python train.py --n_layer=10 --d_model=96 --n_head=3 --n_kv_head=3 --head_dim=32 --d_mlp=256 --vocab_size=2048 --activation="geglu" --norm="rmsnorm" --norm_place="peri" --norm_eps=1e-06 --positions="rope" --rope_base=10000.0 --rope_fraction=1.0 --qk_norm=false --attn_scale=0.177 --bias="none" --tie_embeddings=true --parallel_block=false --extras=["capped logits"] --init="normal" --init_std_qkv=0.051 --init_std_o=0.0114 --init_std_up=0.051 --init_std_down=0.0114 --optimizer="adamw" --lr=0.00294 --lr_mult_qkv=0.7 --beta1=0.9 --beta2=0.95 --lr_head=0.0127 --grad_clip=1.0 --warmup_steps=302 --schedule="cos" --final_lr_fraction=0.0 --batch_tokens=32768 --seq_len=512 --doc_mask=false --train_tokens=137800000 --steps=4206 --dataset="wikipedia_en"
Each number is 200 + 30 x the weight over its row's rms, rounded and kept within 0 to 999. Layers, rows and columns count from 0. The size before them is the row's rms in percent of the matrix's.

# layer 7 MLP gate, 256x96, rms 0.0822, rows 213-255, columns 0-95
096,215,200,245,219,231,206,204,218,192,206,231,179,247,198,132,185,223,183,241,192,206,193,187,194,220,116,247,164,224,206,209,144,225,254,245,227,254,221,231,227,139,206,179,177,201,234,146,225,238,185,204,176,147,170,210,224,208,182,184,205,197,236,144,198,182,217,211,197,201,256,223,159,187,211,187,208,250,201,226,191,211,226,205,247,188,218,161,194,217,178,220,237,237,190,132,204
102,238,170,232,154,197,172,168,169,139,263,250,225,217,199,194,188,217,184,207,222,231,198,224,196,172,200,143,203,207,202,193,219,195,164,162,162,219,196,200,222,201,184,164,127,177,184,196,184,183,220,256,171,207,231,195,208,247,194,205,198,159,234,204,205,209,153,151,191,156,249,160,279,225,186,140,187,220,152,209,238,202,175,183,184,193,241,197,216,229,250,214,217,164,218,187,167
102,188,220,221,233,225,199,184,160,203,220,209,186,212,193,179,185,163,273,216,159,209,192,183,146,191,275,202,216,181,187,196,201,200,217,212,192,232,177,175,220,176,154,211,266,237,212,148,203,211,233,213,236,151,183,236,180,183,215,180,192,134,212,228,205,233,205,243,250,239,207,204,233,190,204,184,250,143,224,189,174,235,225,247,239,128,224,162,226,208,193,217,250,227,194,187,168
094,196,201,182,192,235,196,192,196,174,206,224,217,220,191,183,199,189,191,209,195,261,237,186,206,167,193,228,226,194,229,205,174,228,201,209,184,181,195,236,193,195,170,159,198,247,221,199,225,171,166,197,185,164,212,169,236,182,183,243,148,291,231,193,192,202,125,177,201,225,225,212,250,181,199,173,208,276,197,146,203,149,217,219,178,171,236,131,175,197,241,220,191,201,290,200,244
099,219,261,161,201,189,138,175,219,226,218,206,220,159,203,184,183,147,215,181,197,210,263,165,208,218,193,175,203,207,180,226,171,205,158,234,227,142,230,237,185,193,180,252,248,182,206,185,132,221,194,176,211,219,229,209,171,164,233,224,168,282,223,225,247,205,154,217,191,182,168,183,210,189,194,207,214,166,113,189,233,198,195,207,224,187,229,201,195,203,139,169,186,199,232,211,227
104,243,239,241,174,245,195,232,167,217,202,216,205,223,177,208,226,203,167,249,197,192,190,257,125,189,161,156,187,200,171,164,201,247,184,170,213,213,261,167,232,205,246,193,208,163,201,226,261,218,198,171,192,169,187,190,179,245,236,216,165,187,156,220,149,201,220,175,167,176,191,226,288,241,214,196,226,225,231,194,222,247,180,262,205,187,209,179,189,209,227,200,191,211,233,194,187
100,217,157,182,233,252,114,187,172,232,125,211,246,196,184,197,195,203,167,172,220,211,211,186,198,225,232,168,211,133,157,241,180,188,195,206,236,215,192,228,201,139,191,201,207,184,212,177,229,183,237,136,236,185,215,203,175,202,234,154,184,162,199,214,174,193,188,209,185,156,193,233,186,207,226,164,254,202,183,201,235,237,204,180,254,245,171,212,236,231,209,170,233,216,153,232,221
097,216,222,206,200,190,216,214,205,197,190,181,165,150,247,142,256,204,181,190,172,261,182,226,170,156,189,213,173,205,166,213,191,244,160,194,240,203,257,212,228,149,202,202,209,219,135,191,217,200,228,223,253,153,160,247,188,191,210,129,212,201,190,188,209,221,165,233,226,202,187,209,143,168,217,186,220,169,219,206,161,207,153,205,204,179,258,248,176,230,161,175,202,259,203,227,203
086,189,203,190,206,228,199,256,169,176,220,134,156,192,204,191,119,181,131,191,220,181,205,210,208,189,140,201,161,162,184,177,181,215,191,238,203,169,176,191,228,164,143,220,160,202,161,181,208,206,186,175,219,185,217,175,221,218,247,171,202,153,209,168,181,204,160,224,265,220,208,233,225,187,214,206,161,294,213,203,195,185,214,246,236,201,206,200,229,234,195,191,166,201,253,235,218
093,174,197,214,214,152,183,222,181,166,199,226,217,182,158,195,218,208,193,228,209,212,226,194,176,185,206,182,212,192,148,181,182,234,176,174,243,201,239,228,191,183,223,183,230,159,154,183,169,227,211,199,214,212,264,204,182,234,246,239,240,234,194,269,246,153,213,197,186,169,253,181,214,213,184,202,204,176,209,175,181,212,247,234,197,199,202,268,222,231,174,225,188,222,307,269,214
101,179,247,177,183,257,183,195,186,226,187,238,209,213,249,153,200,149,216,212,171,263,219,169,191,214,183,186,187,225,219,196,167,206,171,210,208,254,228,233,166,214,194,227,248,211,196,175,260,233,200,200,230,198,183,211,222,227,197,153,162,233,163,212,229,197,161,237,178,170,236,242,216,179,209,162,212,148,168,176,255,193,157,220,181,218,99,221,202,186,235,207,191,212,223,232,224
094,156,184,203,184,174,185,199,176,171,214,164,183,161,203,236,207,191,255,185,237,193,183,181,181,137,225,264,181,233,198,210,207,232,199,207,182,187,200,164,235,196,228,200,215,182,299,182,173,228,167,237,175,172,240,179,183,206,230,192,162,236,208,158,229,229,175,264,221,186,206,207,185,180,184,219,190,167,215,271,149,219,127,171,196,228,243,221,167,172,180,206,179,181,192,163,186
112,208,192,244,171,192,173,205,271,265,195,197,173,177,195,261,208,257,220,243,170,228,242,187,210,200,184,169,206,186,160,166,243,232,190,194,192,185,248,179,261,180,207,164,110,196,194,172,170,199,209,204,215,200,206,192,179,247,209,197,204,145,187,244,255,212,201,173,160,199,144,240,188,200,172,172,180,181,244,156,240,219,157,203,172,200,203,193,212,252,196,223,194,205,179,200,183
095,211,224,191,202,151,209,232,137,219,195,195,198,202,226,202,250,174,156,188,212,170,231,168,152,161,189,208,191,188,207,184,168,257,177,237,209,192,215,232,223,175,168,183,183,153,179,196,189,232,202,225,239,197,178,183,226,237,185,151,193,217,201,154,164,229,116,192,179,230,175,206,218,239,155,258,231,231,179,230,181,196,190,157,246,154,252,183,239,210,130,220,178,173,186,213,174
103,141,240,118,192,231,151,222,172,239,203,173,216,239,198,206,249,154,215,238,206,214,243,200,165,206,222,205,146,128,217,198,145,229,176,242,195,201,209,214,226,201,225,198,197,156,177,199,232,251,207,180,218,184,183,216,189,222,191,186,190,185,198,183,219,195,159,205,145,208,178,206,183,175,257,221,172,213,246,220,147,180,180,176,236,242,173,206,240,178,230,185,187,209,194,260,237
103,197,181,252,187,156,203,158,181,174,225,179,181,196,183,161,166,168,262,216,219,213,250,237,184,201,176,212,205,168,132,226,163,188,163,207,188,192,226,203,202,206,215,211,199,224,213,194,206,208,183,185,263,159,222,161,184,186,168,171,184,213,192,204,231,180,182,206,207,201,166,226,223,161,177,136,157,199,173,224,286,192,242,163,194,217,186,164,226,205,136,252,195,244,272,195,223
101,218,242,236,200,243,207,129,217,185,248,231,219,179,168,214,162,157,172,222,211,160,189,225,209,148,200,201,257,214,181,203,206,224,193,223,153,240,218,173,162,218,230,201,171,192,239,258,230,197,217,212,192,180,204,202,181,157,228,197,236,173,151,210,163,261,178,231,244,161,215,209,209,231,227,209,203,219,197,204,256,192,219,263,194,178,228,183,229,166,177,259,234,243,246,206,197
105,147,218,256,228,205,168,164,175,143,206,183,169,187,249,188,184,235,253,210,237,239,195,220,161,148,202,227,167,212,201,148,154,197,224,159,160,209,226,244,218,256,165,186,184,166,225,224,201,191,121,233,203,209,180,225,146,261,186,184,206,212,172,206,172,219,151,164,185,197,222,244,148,219,201,176,202,195,202,234,202,176,203,190,222,190,209,184,249,167,237,223,187,200,219,194,195
086,170,214,194,178,221,185,210,196,208,177,280,138,206,194,165,174,176,239,214,227,224,209,236,187,209,174,214,167,201,176,145,171,163,249,192,203,225,221,213,127,218,203,168,103,229,220,222,212,204,188,207,218,202,202,206,189,134,170,205,236,201,172,223,216,218,230,148,212,196,212,199,237,206,268,226,157,209,201,240,191,153,214,150,191,211,179,155,230,223,155,220,178,168,206,197,188
098,180,269,198,165,206,169,140,249,224,199,173,214,162,181,174,208,249,194,221,188,163,236,211,186,189,223,206,205,194,191,122,188,191,166,201,196,182,202,189,268,207,172,191,197,168,208,214,214,217,221,218,250,193,209,161,163,245,166,164,177,226,209,184,206,208,187,205,206,249,217,237,300,189,257,179,199,182,220,167,176,200,176,126,198,185,231,165,211,186,230,248,222,191,208,167,210
114,181,275,113,197,263,214,164,200,159,180,162,177,212,199,178,186,170,197,215,198,251,245,203,162,217,233,253,222,214,150,220,181,232,231,206,128,191,203,176,209,186,203,193,183,202,218,205,194,213,196,203,195,182,171,237,220,192,196,220,210,233,178,239,205,173,121,195,186,190,208,233,232,239,238,242,241,233,227,197,192,188,189,223,164,209,224,202,224,183,155,129,184,206,229,230,231
101,165,223,153,176,270,204,183,205,239,219,224,194,177,212,189,171,173,201,180,181,176,227,244,191,236,183,166,194,199,145,192,197,255,147,188,287,181,276,187,227,253,167,169,191,225,227,168,253,235,195,198,189,166,209,202,254,190,224,187,162,238,172,260,171,194,171,218,196,175,179,225,251,210,204,172,187,184,220,221,222,203,202,196,194,184,228,217,159,232,184,196,211,237,230,203,243
096,151,158,146,191,195,217,140,143,169,184,238,191,231,215,184,249,189,224,174,237,162,201,211,188,173,211,161,216,147,222,216,194,201,142,147,217,160,227,192,217,187,158,241,189,173,213,206,145,229,226,200,177,204,226,222,222,283,220,215,250,247,229,217,246,244,231,156,176,182,203,196,179,220,187,197,216,238,201,189,195,187,176,188,192,203,219,176,244,228,205,210,235,224,166,158,173
097,207,183,167,159,200,217,215,167,212,205,192,225,161,208,154,161,123,193,207,219,162,229,214,191,218,197,194,204,179,175,232,137,192,219,219,130,156,229,234,194,201,139,212,184,206,241,193,202,204,183,174,168,144,207,205,214,236,214,217,184,175,192,274,215,182,178,283,164,211,220,231,193,167,203,206,190,233,216,202,265,183,177,179,186,209,223,216,191,243,200,226,123,217,246,206,210
091,197,192,188,206,221,169,229,208,237,161,184,186,194,165,242,262,269,223,231,266,204,216,227,230,257,153,191,243,180,146,179,213,165,203,230,219,145,193,196,221,184,183,236,143,230,147,246,206,201,190,176,191,200,203,194,195,230,190,175,215,229,232,224,230,223,185,202,224,190,191,206,164,183,174,235,246,167,278,185,213,191,201,238,200,182,252,224,171,191,243,161,205,212,177,210,243
094,207,236,178,195,234,156,151,100,142,187,171,183,247,173,197,236,150,224,215,215,237,211,203,179,145,174,219,209,173,167,205,182,166,194,206,223,195,216,184,184,194,187,217,149,214,213,169,217,238,184,213,274,130,200,192,190,215,225,220,200,224,190,207,186,270,190,192,191,245,177,190,165,216,223,157,222,188,190,210,178,169,242,254,205,255,227,228,217,230,177,209,224,193,188,173,181
100,240,237,181,187,129,208,187,185,184,210,218,160,198,212,169,227,156,188,190,216,228,209,229,183,182,226,226,223,171,210,215,186,179,169,184,238,154,223,225,207,232,212,216,130,217,184,162,184,189,160,170,208,146,145,205,254,245,193,142,163,194,159,234,197,247,166,180,154,169,189,173,189,232,207,185,183,214,178,203,212,212,168,191,249,195,210,158,270,277,188,220,217,180,216,173,196
100,242,222,226,171,178,196,159,200,185,164,194,185,175,191,156,231,209,219,181,177,210,254,253,178,181,199,176,170,189,198,224,152,144,202,198,172,210,281,184,202,233,203,221,186,180,200,206,213,187,187,227,206,195,185,159,208,210,185,211,195,159,234,224,198,174,170,235,223,146,194,224,206,172,227,236,260,191,211,163,167,167,245,191,140,221,277,210,192,196,216,176,218,140,198,116,236
117,200,233,174,151,169,215,165,220,172,187,204,191,183,195,247,186,219,199,182,194,180,204,250,187,204,198,233,149,198,152,138,157,233,213,247,230,231,214,223,225,225,161,163,133,241,239,184,179,186,181,151,248,166,197,249,193,159,189,224,231,188,223,251,193,211,169,189,181,191,207,185,200,178,200,207,219,234,228,143,206,228,215,201,238,312,181,217,202,185,179,209,194,239,198,189,191
092,200,229,213,216,239,204,211,212,223,167,245,220,225,223,268,188,183,190,233,148,188,202,241,215,200,239,213,222,209,219,196,238,187,184,206,176,140,209,152,207,247,165,236,160,233,214,148,200,230,235,211,216,191,232,203,186,216,171,223,235,245,183,249,189,239,213,177,221,219,214,162,188,200,192,188,229,166,228,192,210,136,139,209,178,211,157,236,201,192,209,288,251,179,249,206,164
105,169,195,196,164,193,180,167,171,188,235,241,221,163,160,200,195,148,221,203,204,141,237,241,173,128,176,240,200,178,194,222,198,189,166,249,166,254,203,189,167,156,243,221,203,198,215,185,195,197,196,173,192,212,237,167,191,221,234,214,148,215,223,206,162,196,163,192,206,188,218,220,160,212,253,187,172,215,148,125,209,208,205,208,268,235,177,228,219,254,200,214,247,209,237,171,234
088,195,232,139,220,216,191,216,124,190,232,206,150,208,225,212,160,196,217,190,184,169,218,236,131,186,216,230,178,188,250,213,178,258,201,220,266,178,244,152,216,174,174,158,213,195,197,153,222,207,157,224,192,198,189,185,217,192,220,181,193,233,232,220,271,175,178,193,211,209,188,233,201,240,200,169,192,228,141,218,199,199,235,214,240,241,229,144,224,190,230,223,180,191,261,196,188
105,207,267,156,242,238,197,226,222,179,226,182,173,191,192,187,227,188,207,205,260,201,230,217,223,230,203,189,172,142,141,170,182,265,201,224,269,194,203,215,199,137,212,205,215,210,214,202,181,211,187,201,188,175,152,195,145,216,221,211,212,183,198,162,219,206,181,231,203,211,206,179,200,182,234,166,223,143,252,251,209,191,255,222,242,190,214,175,178,218,204,205,159,143,203,170,275
091,183,217,189,181,136,221,161,165,239,210,155,207,233,172,190,241,193,204,166,175,217,192,203,210,187,193,207,216,206,156,185,224,150,201,174,203,219,183,217,210,216,140,179,175,166,243,182,166,184,229,190,197,140,239,212,173,190,208,219,212,191,193,132,186,267,204,189,224,198,175,192,181,253,182,237,194,211,197,242,187,163,186,209,260,164,237,208,210,204,210,220,183,194,214,71,201
098,184,194,238,140,216,146,228,212,194,216,247,200,195,224,224,225,231,219,174,231,195,200,226,186,180,223,212,242,198,213,236,216,209,145,182,185,188,199,194,160,229,259,250,206,183,187,175,146,211,265,169,246,225,196,175,231,240,247,232,176,238,163,225,170,211,171,186,226,186,178,188,207,192,162,164,181,209,154,222,223,194,180,218,168,200,242,195,285,217,180,200,275,225,182,180,171
095,223,207,173,185,183,167,178,113,203,218,198,146,158,182,204,199,185,174,231,209,193,177,182,142,218,209,183,181,231,175,250,215,183,190,196,282,145,214,200,156,222,172,209,171,198,184,184,170,239,161,220,216,198,185,237,209,240,225,137,221,226,222,185,222,253,190,163,214,226,202,183,198,243,165,193,214,194,187,173,202,190,220,217,224,129,164,194,235,200,225,269,211,221,157,155,189
099,220,170,216,226,216,190,233,164,167,192,211,221,169,215,185,208,165,141,198,206,160,201,239,179,186,154,231,179,204,188,251,198,207,193,203,163,179,185,225,198,192,175,220,172,175,235,155,221,228,116,154,173,166,233,247,206,175,228,192,163,174,261,217,179,190,175,165,239,116,196,217,193,215,173,190,166,229,177,227,186,181,208,143,173,193,235,254,211,234,183,247,211,256,205,211,215
100,227,201,139,157,221,193,150,191,183,247,230,220,153,143,222,216,162,217,165,244,183,150,222,226,188,244,214,202,172,149,230,195,219,191,180,208,189,178,156,255,177,165,134,203,164,190,200,186,176,185,194,197,154,250,218,220,207,201,195,165,239,165,180,224,220,202,216,240,258,152,232,179,169,179,203,185,179,188,200,211,207,223,188,207,241,153,219,231,202,206,194,200,233,212,280,225
119,233,215,147,212,237,207,236,203,216,247,218,223,172,182,199,173,184,221,185,207,169,306,219,209,197,196,214,221,217,172,210,142,209,161,195,225,215,250,178,211,241,164,164,180,199,179,199,241,187,144,181,217,195,222,200,247,155,214,120,215,226,203,219,171,183,206,198,228,184,177,215,206,208,184,142,233,157,206,233,178,171,171,205,203,212,204,223,179,280,195,250,166,173,181,194,232
101,215,200,229,196,200,180,226,219,218,216,200,223,205,238,197,212,218,197,240,175,190,203,210,133,220,222,190,195,242,170,262,173,204,211,262,235,244,261,180,231,201,209,213,154,193,182,231,208,215,181,234,196,203,211,202,211,221,221,207,154,113,218,189,227,150,145,197,223,238,206,243,145,176,217,176,196,242,168,220,242,212,125,195,221,209,145,197,204,207,213,249,174,210,200,203,136
098,202,231,202,203,202,213,215,152,225,227,207,192,169,208,208,241,170,226,164,196,194,261,221,215,211,219,222,224,214,197,206,218,189,227,191,225,239,216,188,179,215,247,185,182,228,153,195,207,195,193,255,210,153,142,199,242,225,227,167,210,292,171,159,191,266,187,169,230,182,171,245,159,226,222,202,192,238,199,162,158,146,239,198,175,155,180,225,258,210,153,212,211,207,257,191,182
099,177,192,186,230,238,163,159,198,191,237,211,189,209,176,175,194,175,253,173,201,231,227,214,155,162,206,202,138,130,196,190,170,244,137,164,165,205,146,201,235,185,166,125,214,194,226,203,175,222,191,250,211,170,196,204,205,262,226,170,199,178,222,193,168,173,157,205,152,233,246,199,232,172,194,220,248,214,194,222,207,222,254,195,209,229,154,181,213,233,177,224,156,193,209,220,205
089,188,271,173,214,201,182,168,153,206,232,180,163,192,215,233,202,184,203,190,209,233,215,161,190,177,145,202,136,167,185,162,237,191,170,212,247,229,250,199,203,175,162,159,209,152,253,180,221,208,103,193,197,168,210,209,220,165,203,234,151,165,220,216,197,233,172,188,210,170,205,185,203,191,197,161,224,214,176,192,218,159,221,206,227,185,207,231,208,266,184,239,230,235,196,155,244